config = dict(
    n_layer=13,
    init='trunc',
    schedule='wsd',
    doc_mask=True,
)
Each number is 500 + 50 x the weight over its row's rms, rounded and kept within 0 to 999. Layers, rows and columns count from 0. Numbers have three digits each. The size before them is the row's rms in percent of the matrix's.

# layer 4 MLP up, 1216x448, rms 0.0445, rows 1079-1215, columns 56-111
095:512517488539536502489428547443447507584496550376480428559468608609585502489461478445500438527582479493384525536475604500548487497563453418525503463401503523502564546393
100:524457453552526515528598473567542516465499448455492477575452410504502469489612556500432536532594450574499507439500486534507500532449403592495498479411505516463582525420
100:478592510539428476536555478473526502510456567519513563630450493509555466443471507462558511469532515562473411400452483480435476483466490637409548558515549579506568572616
096:551589424593499509442432498444555493456516507453474406488514445497525493518421481421430532425553441538542533540476463490528588553468530499432459484507603384499541551515
093:603508611561521543463534454521429548476521531514562616526551457515533454469528537533459426509468491512535503477591510378559495517521455476476451496488483519536477519524
095:474546487474522522369510367565596570541537420460525440486499530474569525429523468462598536526433544553541474488555590579438533490481511548458465458446461603538534576573
099:594602545516446486447537544453458552506582519530523495483493454484388625402448427497462536529510402470462455499501505462527523451492512523514540395449493476507553590537
097:494455467530441501485505489451513553549433467607499517458530540416526524524457566538529527517539465421492576550561544374482460528586413559413415506523454482511491429573
099:494404513526586520489394541415516600602438492463562498461511563514492451429444473541412538515413420524481575467473496611450529534447519396504482511474500531527438468500
097:461427521487404444514543530517571506514612485520486504529400373517508468510559506453552459462556503473472403392480371487489538477601526510578480544526485480474462460444
098:443489521518589533513480581465488483411490496509474452564583505469491508608529574427458540410547524577523509480527468507423473460443513458536436435475388525504450487560
096:578447472582483586434530532500470447504432475501470429588586521516477507469499548512554513554341467487458544558524605567510488570548587514524441570487488515517541492542
104:613530393524472500476530537467513524524522555503576500457493477462516529397497508544542549511521539394396528499495483571466473468504527458512465432525519522536464469579
099:504546467483443451414497471421501440516490489427507470464495545496530507529394605402543439531566442516490530473518487466411546498402620583465453453565457552483658366525
100:580626550472585494529615531414466530486445500526488414584477494466561469513610472394440438591559522590541500468508527541456542569435556531545505497498435530507448474482
105:480440517605393424497519552566624524497431470550519507497523447527479565508510421491465437466542524488490543531511510518468576436568519580415536551469642450543503402438
099:543310546479452527512538506488456533458528470415363506490473526576565435487593507502525581529503388478472466380571469450494458511498479489493512571533524520485512580562
101:436461443480503453522472530479446555475445400493578495560432507576486546515604452481484429475439428528427536541405529507485522490581517558505471508602594524489497479537
103:492426492520538441493462520472486459505449602520500533558511458530533461605405559445557508497541605589478452541545453444589477495477554481447493470476571525451477538440
100:495576483478467485533616432477503435526493507524484512555508505491484588453546549526546537568519494506603531510468526483493493514536472484492401587400512540561452550505
098:560504519503544482580489519603451523577441568530466447529497384455445488510487608490511589516588491500558492484503438497512462398373476325441542488534464409468436522420
100:402364429604503481453565475464459499429485538514393504595460549475518496473511466477533558554508469550511493521547422518463535515518601541397459558543563369533460457490
102:510470479486401547437466494487516494649495570469475430479573520449578487410536470441523516540465468464437537551475556497503492405517536583466525536595528443512502543532
106:450463488508400540515595459561443494520495481511436480432596458448505453519458488520449439487568489416605454592476446522574525513499436632466521541445442457474481484509
101:504417430560427477530432443497476434447527518485454539513495459473463517591530485545405496525576499442579582614465522416434574498533509537405545572537482460458447558439
100:462542507433478443505408574552478408493537434480505398464509454444470473515517519518419455478507599496384485484481607541520501486471483491527558466491521468472486531544
096:431469522508500534546478498552474482573424574513510489575511532485529586513448540482595540600474427498458484440500523413415503603487585523563552495440466508529430451511
100:444504551538501512521548399447515532494470482521446538555453565487558601449490447440472409556584525488494393515531592495469467511562483530578507369531391460468479515535
099:513486531580443535460450584550514426528420440501484487488522548498519456467412540495488496478574552466464423460508464464469435504528575458490472543506487470486416525466
100:503553533540494518500418438466466486466425536412446531417576498487487393432489456427476436454552503550446508430477553403486494499442504463498423616512483552515535455484
103:456487499468496481544453536503500544514449584430526468414491515532443512517501473512476584560417493462532537482431522485455494517486530466478430537469597507488441498524
103:476576558456424495490502477449612484462523556532463536502531550537471482505499544558484474473485532457427517525507461505489538515623620575471416482445456463553448384431
101:511461478535533561518508501514443504446486452551606554392456471446593533530467477535594445482426561517506469524521479470581453409552422519509483484517508446424578560511
095:538452573490499524490480558528530491599546456642546420551498479590547454477482571431541486489474528502500547481511443454470497476507502518485534393490462497523459525554
100:478494501545489526585464417551397454480436476418479501589498457494469593412443452532520617514521453567495533511549508527451514469466446482527545477481496488517460477455
097:640535587523556595417512537547467555472490461437468449445524529484443520491409541503438448515374507491490633440583555510587532449577507616556485512552490514529479470433
098:488524491478512588385545504531512410471532500535557466445561562492458524462534571557469530484484476454562508445490442501536472530466491531547495505467457426477526530460
095:532577538469417407506413546507515500581494470526542546446494625462430522492494438462432524529488446538401511576460423479548579442494548461565443429402503547592472550476
099:522484512516563539426525493493619481615479440494497538552493556545462502572499501521483473518520471554569522584602456502555450455537481485431500447476467544563459438443
099:501517519451426510463483540559527482502493374375458543437403478501495576545468507511580500544366542487450482514587418494573490481434455466459552433428434439467511504481
101:537522445584514517497537410521446588445429506523630575504490480491485516503568558490479561529575539527574532413529555477440468511524459568414568529530548505500497490579
099:553445579513474493468502534513610446532492464502475503405497552530549477528459521540552427427458479456552429570390513574530501505552488499568407606445597560511624549470
096:495683508547527485534519586524597447472467449467412477525520531530491510487455557478512487542497492505543501486493531565650531471429533457530502582485404519505442546492
109:488475473560494488558503479493525500513533538520455526525434564461490514593424464563519488547469485462493577492471414504494516434443411582544471545515531528518514438437
097:478512464443457398556566587545517537429447523551518504518491506538516449579507417554500457439505511518427500462490503487456515544539499489498422466518374580475511555434
102:547411445527451436562547486527602568477435552488452430529499424482485581442438506547524383464411514490464563407536546478563449471416572524481594459438477450514426498486
099:464483556520439518480494477459504566421511523480440460586479470516513463438518606338513454523576477468464510519433432570467502557364524544499501424437440467457564447447
100:537554480465510521492579482496466565514507404473495503540470487616415482434448454577475486583495469472521571456510566469398569525450506438495418444527485534558507492411
102:504477406520407444511466525428540488411494512530452452476531480558524461488533464534491532551504561543491523521398531489568527561519509518508441576544487396401521526553
102:489582552541557531455500468515449560512500522448548533432561556508505563514615527532522494515523474515460480466597513490443464609555458461528415513495470493486452507595
100:448553548451441551451412478539509502592532486505522499474417471527522485420527540477432396558460576520445495551485488419508512466556441545451524439482554472469472401504
099:528402494484382462397522532430487534509531447512473519552496571529497503447517547540548536430526560418563513534551417472559520422534445517517609442469503519526478548495
097:501559518509535476541467548443412536517471538501433429508554480454423490443479593463532463454424429459435447529497494488551489555414547471573494492485515556549573608525
103:546458448481527506524492548409482588547439558456486375552537522547464513508465420540566439528558555507547498421447497510411506442453456506537450481527566481501445520455
103:601512518409432464509428500520557502523455547544468573501489386433506488463437496507527499402635507476513481445528476406457515562496488594423474611456523519460536425452
104:481468496521511451416470522446497445521471555487464535557506542490588646554415463528518566498491484528444461506432455640461506481526511485507448585527444494459527541429
100:533490515416577525535514536454558412571468580553499525443572563601516474435472563493513502491529510586475535504424373519429558498533557482465509518497674473508478497522
099:383555547565502543534525528498510495525502566546511444437480482524475508539485482525447504482446372453553529539600533520512537541594563502508443494468429437459499490564
101:657509534524485515610443538492480411570395475428573451460586512417477472452460531507525482510441547504381460542505466562605480510519510492582470480446509570471501481446
100:593573481500588551465518438513509475478599479484501475466435532538507475461489544480468572467555571517468549418516531525470454447471506502489500515562539485544454425444
098:551386633385466612502493542572463365467544566484540469475509503498500524643489425589584560538407508430490599473530433457453507459541593455568467591537472513477590500517
103:495530464545423417602481430539566459531498537484414517423479527523432464585511543436511538520501486540522502413491442427502536629522432463486394576511560544496516500516
103:591472561517567433511505469461511540475538382602502466440581445416435386535456433575526508505449464528557566528510538457465513498488487504589468510502389595520499436525
100:431485547553534517511484574417561483455519540440478485513472499469587404474503561535538433542495508537449575562475450439555496486468664476638412450548485421488565565384
099:555554440539555501560502416545555534465468618575502468523473486580455457537510488438450439629524509459467488509394504535609516508534509526489512546534392379475518505541
095:535520501501460500566527507547542530437554550453520487499518559461482492555518491540526549469479576459450581441443451531512480567494626593524513597411468492426464507593
098:497461533459526448478491492499547496439557518494555519553475557506492498545442475479468438511530542492584496579571415515499460473510478492464499477531494547532451501529
095:411474571408520427485398524556555507590510491536577614494460517489535394547530439496544536447558568379433542540520546494443474545561530528455508506460498568444526522453
099:513438518542433505439543539597419498599517490548451525517477495496509487419548588491474539514577528599476420474473544512542527440495538512538590575566419548545433504482
100:503518522401506616524513477506484504508545572480543499483501537516467451522459493479500460510526494502607528462482496524519528434510579566608492550508534419491461491539
099:549460437588458528551481504509512493531517444588500547527488517559472440447601559549438463442435547439574602418518525475521485452550428452554495475539544516503567351519
095:438521383609479414526491513525445439572627537508486515464480409437425563443475473519454562419460434414474428485574579456444495529580492390546494367590534500457525507460
096:515489564502434499476516531580535584655492569445448530514464537477521530510536573475624446524495507497491544383512481510579526525426501472567562492539466484508534555544
098:549525502460436472493540450468436540503493603542446508486543566518436444524419490533503514549464484494503538480584456444578501522410548514485452608537543519540492528497
094:493535556507516490537495526510449515544566553627412531406427459424480491449580518477498511507497464577509496543448459444528485489561482511474445529528492479514483562507
100:518449459467497592435509424490464551559505576424473515526575399440542522453497548380460484403486443488471441517541377527461508570469529593552478450560519475547525500423
096:495391520551539470480399530450557508419530566527517590530471479658403548508429445470485399550467499589541554462496536545545543520545435453414441546459550557481441470541
097:461518569394501454358482444548579441518501533450554527426474345406429489550388577429390479421607505468493467465500555386506527476534493489566480446540439440474495532498
100:464495553470494544474574544525510489498481515473520517460466561546417415523505470543483539508493475458628454471570512509537473442507470506472423536429576497509369404378
105:495520427526453556506480400450527449487587510474545468546497440535558472467557522493575477506456487452574478503517461518526539571547465466498517451497571509378502368515
102:457475459514514557459511580565534582511516552475511546529454529464440476519468523407512500554456516520487488469519496514553576564459440477523531468546530467516552542490
095:498612445518526434573542495522477524473560539452508531476565581524561506504459421485565563567510524530585506542555436462415456498431528477408401428501529540562544489578
100:541507543465513538483627495503424604521574510456546413505508510556453539481504473503492461522512595509551457462572493474571498506517449528497439544478584474521466536549
100:428442477507500542468526593466555544408505558533492438484448566465513513581591523529509458388564472471427588539509592451467524565475428573492533502497431581491563570483
098:407492518490450489541531591517557535470586428594546521522487577559492477498496492450586536489530495526491562502395549551432484482532548496505556508593494490492433475480
100:527471532474641468508496391471398495564503494538465456491468471498499526460421531483515473547451493643494497426628527446523520452518558427588497544502575508538632555473
100:579537584551528522460592494542434558498545493381457530532460585482539458439572502457487482576453562542441490507501476545483520538488487467461464429549505546500473600487
100:525525463444563483539409443447486507422477567558491520517536461540574627520514496408488497510482484490496455454523486645518537562452469508533607574512497497518543508493
095:495518440448481562581590494441340456472617461465427508517484430481458566495463524501477524579586503551552461529450570526441502539534484436515467470541495529475474507574
097:460573435494504495440433570531508534542490507428546476515471426587445416605415593616416506470448492457467449522510481479440531518575411496503480544535496501538515526472
105:528564594431433440419513470474430539532483603525488547466529394519457472522528368541432530498429607397602495588511518470495537441536508545419551432543519486495442523487
096:526542472491527406470563500454631512547546536485599573500495514443534537521454541510408450539457536488489516535536473519491506461461559410528529489474548494530528514432
102:518552550468579512508465538448414457444551404457490571529476475511546498473513409612532513506475568534574532555543529532514519525434457555449492559496424483488513517522
098:495456514520590495538551441475456545406493432425437526467454430561484550515528514557504480495535564481483525403460537518476520580512496405509449478542525495572517466459
099:548545514475483446534545562412559522551456451477576460492543436486443523555476404522407492528507586490473536407515429548450535381425564566509476505564420533553376566595
099:513534524461452486523533438574535401509493564440512461448485359480472454564529479428496557470522393553439431517496552463509479599475497555493397551484494472433591503475
099:575573504445545476457434448476455561496452487452616501459561547445393590482546481488435574434597514486499454432539521563523491498448492440586534465451464573411462487519
100:497460455531432472506539544555457570447528468577540512521516327483497498487496467477519495394473485526501504463447547433559524461517544509541417591467479513588555577497
097:435452515555519527365500634508526467517516457399561421548530459515450467575439542461448408521510473514535516527508523526461508525539590410539465471469558459450475579459
205:570565535561417487526489487500550453472478499515526539629501502446454398401531475461522569475535470498424501498503466451428518561461652529512468383502444542501498544494
098:432439459503514521493421439584532552504495537555579503421576417538530515476536546509516541465462513478485411436468542437521528476510528457530507558573427484507511614450
101:459468524582500469533567405396564479499519534550540553516443475369448522600483568482410488514530553533455516423536508403475506604462559482416589488432518532569524487543
104:510441388517535351533476554433437459470548517536555470485494453506494553467491477532489551549480469520465564493496482450517490477393455474384618516476528462486606566589
100:530472492496536496566495471412473495387545500528458482479521494505538535476501476491572423476516416430581497519527488468509526580519461492380488492449565510554558507548
095:536502559558579460561460566563514523434481519502476480492501450516516485386482495539466428480476576547503594421567512522510454466451548539553442514470515460528540504541
094:526584477432448524518459474555566521524513510484498628552509415508456448407580477463493474574587482531560463520519515496568552526482402520439575416518500477470528555510
101:503563463496503475532452660491514475483489448485552459586514590445511587461471580477493526464586471504468561512575442445498505565405511449562533475408539484477472522461
104:463500558447547495484611512506511470542477477478564511578439511591439446496502518525433473433507503535449426428537520554483488512541522438483545569516488452485422472458
094:386472374453538457562516506454470474510517518440534537586491440562393473431430495450467507538439509438471612596509611474434494530490566445495453385486526484518455506520
100:538485413575535421513511577552489529576422576641512560526471523547496577554514527545471463433481542483408543582449537477511489485538444551420606491447493488496407542582
094:386442512507400508478468478531480514512502400615523509462468516460485516529357579546512518469502532518424512450500499460526484503551521499543375575559531610559481495508
103:543453527573561422562525566524504417503538490484480482473527526584472458500511494501457525458578546474437491472489402426494496501481418547461556519518505454422501431460
102:452504545540512530569538574507410607450569583474532476504526486544506517563557468516577537552508519509543521471536593483462588474465571507487482490529594414547424496537
099:438515556538448490465510448491461588445437471558574505478418528472527540534433367634420533544570526422560505408544538474530512535434528554498589561439503535505511444513
094:540526386510502537517599557582445492586532463442569486498535499458469487494450604509614485564449452480634599464463557489477497458499471501466547508561504523433445530425
098:612536506556507449550490616479462511501456492525589525513492488487460428529545494498599516517431565520416399436486477566371457478415493444553498439588557623497524400541
100:589530589476524508450493538561473588539586526449516461417480538486477463560582510631475455529594528469470502534533435570449475511450428482541550493518465561456516524555
101:491525474441445472420461592427544438504557454497577441508480513578501515471539506553409449444413583618508552512466525431466491472607567530569592495357506476560512478416
099:461510423497461522420472477440456384561525448462484437477511451551519544477503477476543502463549530420606536464409384558561554492468474552481461548507469520537490391414
097:488608581536491462516524560488492469501391492535476512530393500457495534565396535496477441501568535547537567557508533509458525507566405527520559442486524553469470489523
104:572450462602446434534504514515450533487438529462474417526468402401502472503545551424543557466544486561592548563551566510549480499436476446505528495451483478593488469576
097:572467533458531479518557430534486487472530554452454490447469651481461402435468524429554476427437528557559511436540414515470480468597525565518500511420550406564538556457
097:523533494415490534484600488485457510491506466510424451540529513506518431448503499518543518472457493532541581448506576457583488481494482545424497491469561478522520436511
097:506546463427497462508516432481478500541536589590578461529529569572536500592600491462450553423596481464508498523454533548464488434383552500583508469537495533532498528491
102:572445442480494545472462504425484520426503558497531492545463517469461452565484420509567436566557563510570407531511445585483550389476501549482447498534423455465459593451
102:433559477448593451493513492463462588557465593478517406491506482413468510554464475515540498477521455468492486545539519539549488445586524534515545590397447412545485503450
103:510489516522497558484481509539560563548471514540455507438543544499486504519408489487517539576446505445580532523505512433534447518484429532475489495533511541512592561438
098:545442433538486426521563522513449480465451526467534548504497416489561518417463592499544449505484540457536520507581569570631495504493541394506585468555598473606495568498
104:427567517528512493607522511503441490427492499558404397601514522496600530522481435470507511454451403496512507579524457519430451491592584467418487473585391566517531458498
099:460563585547474574509393467481599570457454518520457380596560479559549511493462497501563481440533450482552504530469441555465430569520542516548468553464486498509479518503
099:476457499535463543452516541564525503582455463513555530566545620490525445550559531498433569552561589367475482582457527520469474587526533458498463533565491560512547508402
098:521504476498472574540514521422557460612570481443579518545473466535439506506458544484510470439516526521551506532536498606444531477478523507530449518529447479525438469479
103:516605522476407513525439544527575593462495636459448517424552522459489551549461494439433474448601475497599542477436640576552508464577533455472512520545499471512561473442
099:472493529440603608489568460471465537585443583502473510483494566518500532486512436476456589502414538438521499478509514522522511510478516592424597484480514446580509519438
097:476515427426536447586452454595508650512546511434543466494510502513602490463531589482538495503525485481521333574509513470610485445490375563505534508481493517489469479405
106:489562490500582470537482537451479505460417445538568505448502494556483483575525454525545391607415551597508418611455548411452459556474443536509517420457582492452540527475
108:514419460518527505432473494493492539488588453474472472520494529400504532533479509536488507487551567483457531475571479541522513423519635476507503524475439541488534462489